python train.py --vocab_size=2048 --extras=["some layers without positions", "local attention windows", "gated attention", "capped logits"] --init_std_qkv=0.0459 --learning_rate=0.0106 --warmup_steps=0
Each number is 128 + 24 x the weight over its row's rms, rounded and kept within 0 to 255. Layers, rows and columns count from 0. Numbers have three digits each. The size before them is the row's rms in percent of the matrix's.

# layer 7 MLP down, 64x192, rms 0.28, rows 43-63, columns 128-191
103:121118106122123181150142090134102161130136097155153128100134131155109118140141160139182109110115122108145135133097152141154128142125108120112089124124133125139143153107095086089124133181104135
106:115099145135077141108135146130138092165116091094095143117127147122110124152153127165074113139175142146086139129093139148102127123134132122135111091136131116127078076117097094152114153095127144
092:138107134148106086130169147116145095159117098159116109139137120142081107150096137152120151187115110108078161131135155145125138085114094119131144160158125162086104135138141142125145135139135098
099:120105114133156139119138138118111139157138130125122120164093056159142109146115155147108141112153111108144123130106149160141101152114127155120158160171125138112128133120088134150107157085093102
106:128127117085165154112144136156149086146108079166128124084110105117118091109125143116098155109114153182108145129117165071148107181155106138145121134105130120105084116114114136138133141140134086
105:112125138111105112109128099151142139093110095078133122147095126093152121150114081107096113142130118128120141124094143149108104123103146114180133178133134127149109153109141130152125145120072143
086:157105141116137094138117122157158142095087134134133137112109126104114117130119120121154118136168135119138108129106100165103112151159137147136130113168132136104150148143121149134146137102124125
100:137136124102103098137104148097146128111102095122156135049143094172126165137112114124103083143123169150132105128088141092122148120136110135153107111115131122129116147119165160108113109157138133
103:145122115172178141091135160114109129125180105144140098137174095134116100084134119117134152100174104115095104128097104173144102150139101133109149121101129140138105100133119121113108137118065114
108:155027144135140084162120109135132138169153138138122134108134129149107095129121158141113154149155135136123128132128175171129123159112154165115149133134127139125136128133124115143167143190156108
092:121115129110156156136145096102141148165113119118106109149141117130119164106120157095120129130117114091132119127147155135126155127126127128108123133091136141154136090135089101145100093129123173
103:083162103177139139120138133141112148099114087149158128153129133144118161141105097145155110116092150132133134130117109119130121125110088124132155114118125133138116110105157148067105117109109134
101:176111165175111144149126117138127166097131163191128139134095150120132116120115131123187114169151110131137097128138125145152149138148128164143111093132126150166148127146144114123164121127131193
094:115137155135187110163141134127146135155185139114134144095122116120150143113124152110098134130085118150172129126135179136143094122132141109100190147125126148128150164143157126145100132179156119
100:122159131142096137167134132117147160138155153125145138110142110124097122178071117127109083154165126123161127126117093116110158172133129151105159090105126120162126152136100145103162167139060133
093:098105135187140139130082131154148151096139130117151118132098179128148097128094123113075134079116124130164110128095126132156156160133110113103153156164142130125123141158110094127096114112087082
096:147125162153188127120143089148131131140132125113110153114136134109120128135156120144137125101164175143075169129154070110125104125113117128098101144126125121153095134138114141175120119120122141
090:168110140096099122113156065120128102106142133100129123144135142118121128152122111132164132161121094175152164129144172089114144206106118121114084155142128100116192142121127165124114150140130140
104:105165126123135100113091131161161129093162136112115144116114075090143134130132107157112126103085100165159145126061136141117149096121124144110089127109124068131117147124168093137100111129077109
104:126167131120101126114154125157123116107114142066106160112144155143120168151129130107110131134121132138091152130164178101120105137146109124123110115118130152120136104148131153116132113098134132
104:125110101164094129155129116184122119133155127140193142130100126075169134110112089080152119084135111160126112124115121124129062139101166126157148142103126126132183143126141137154088122132120088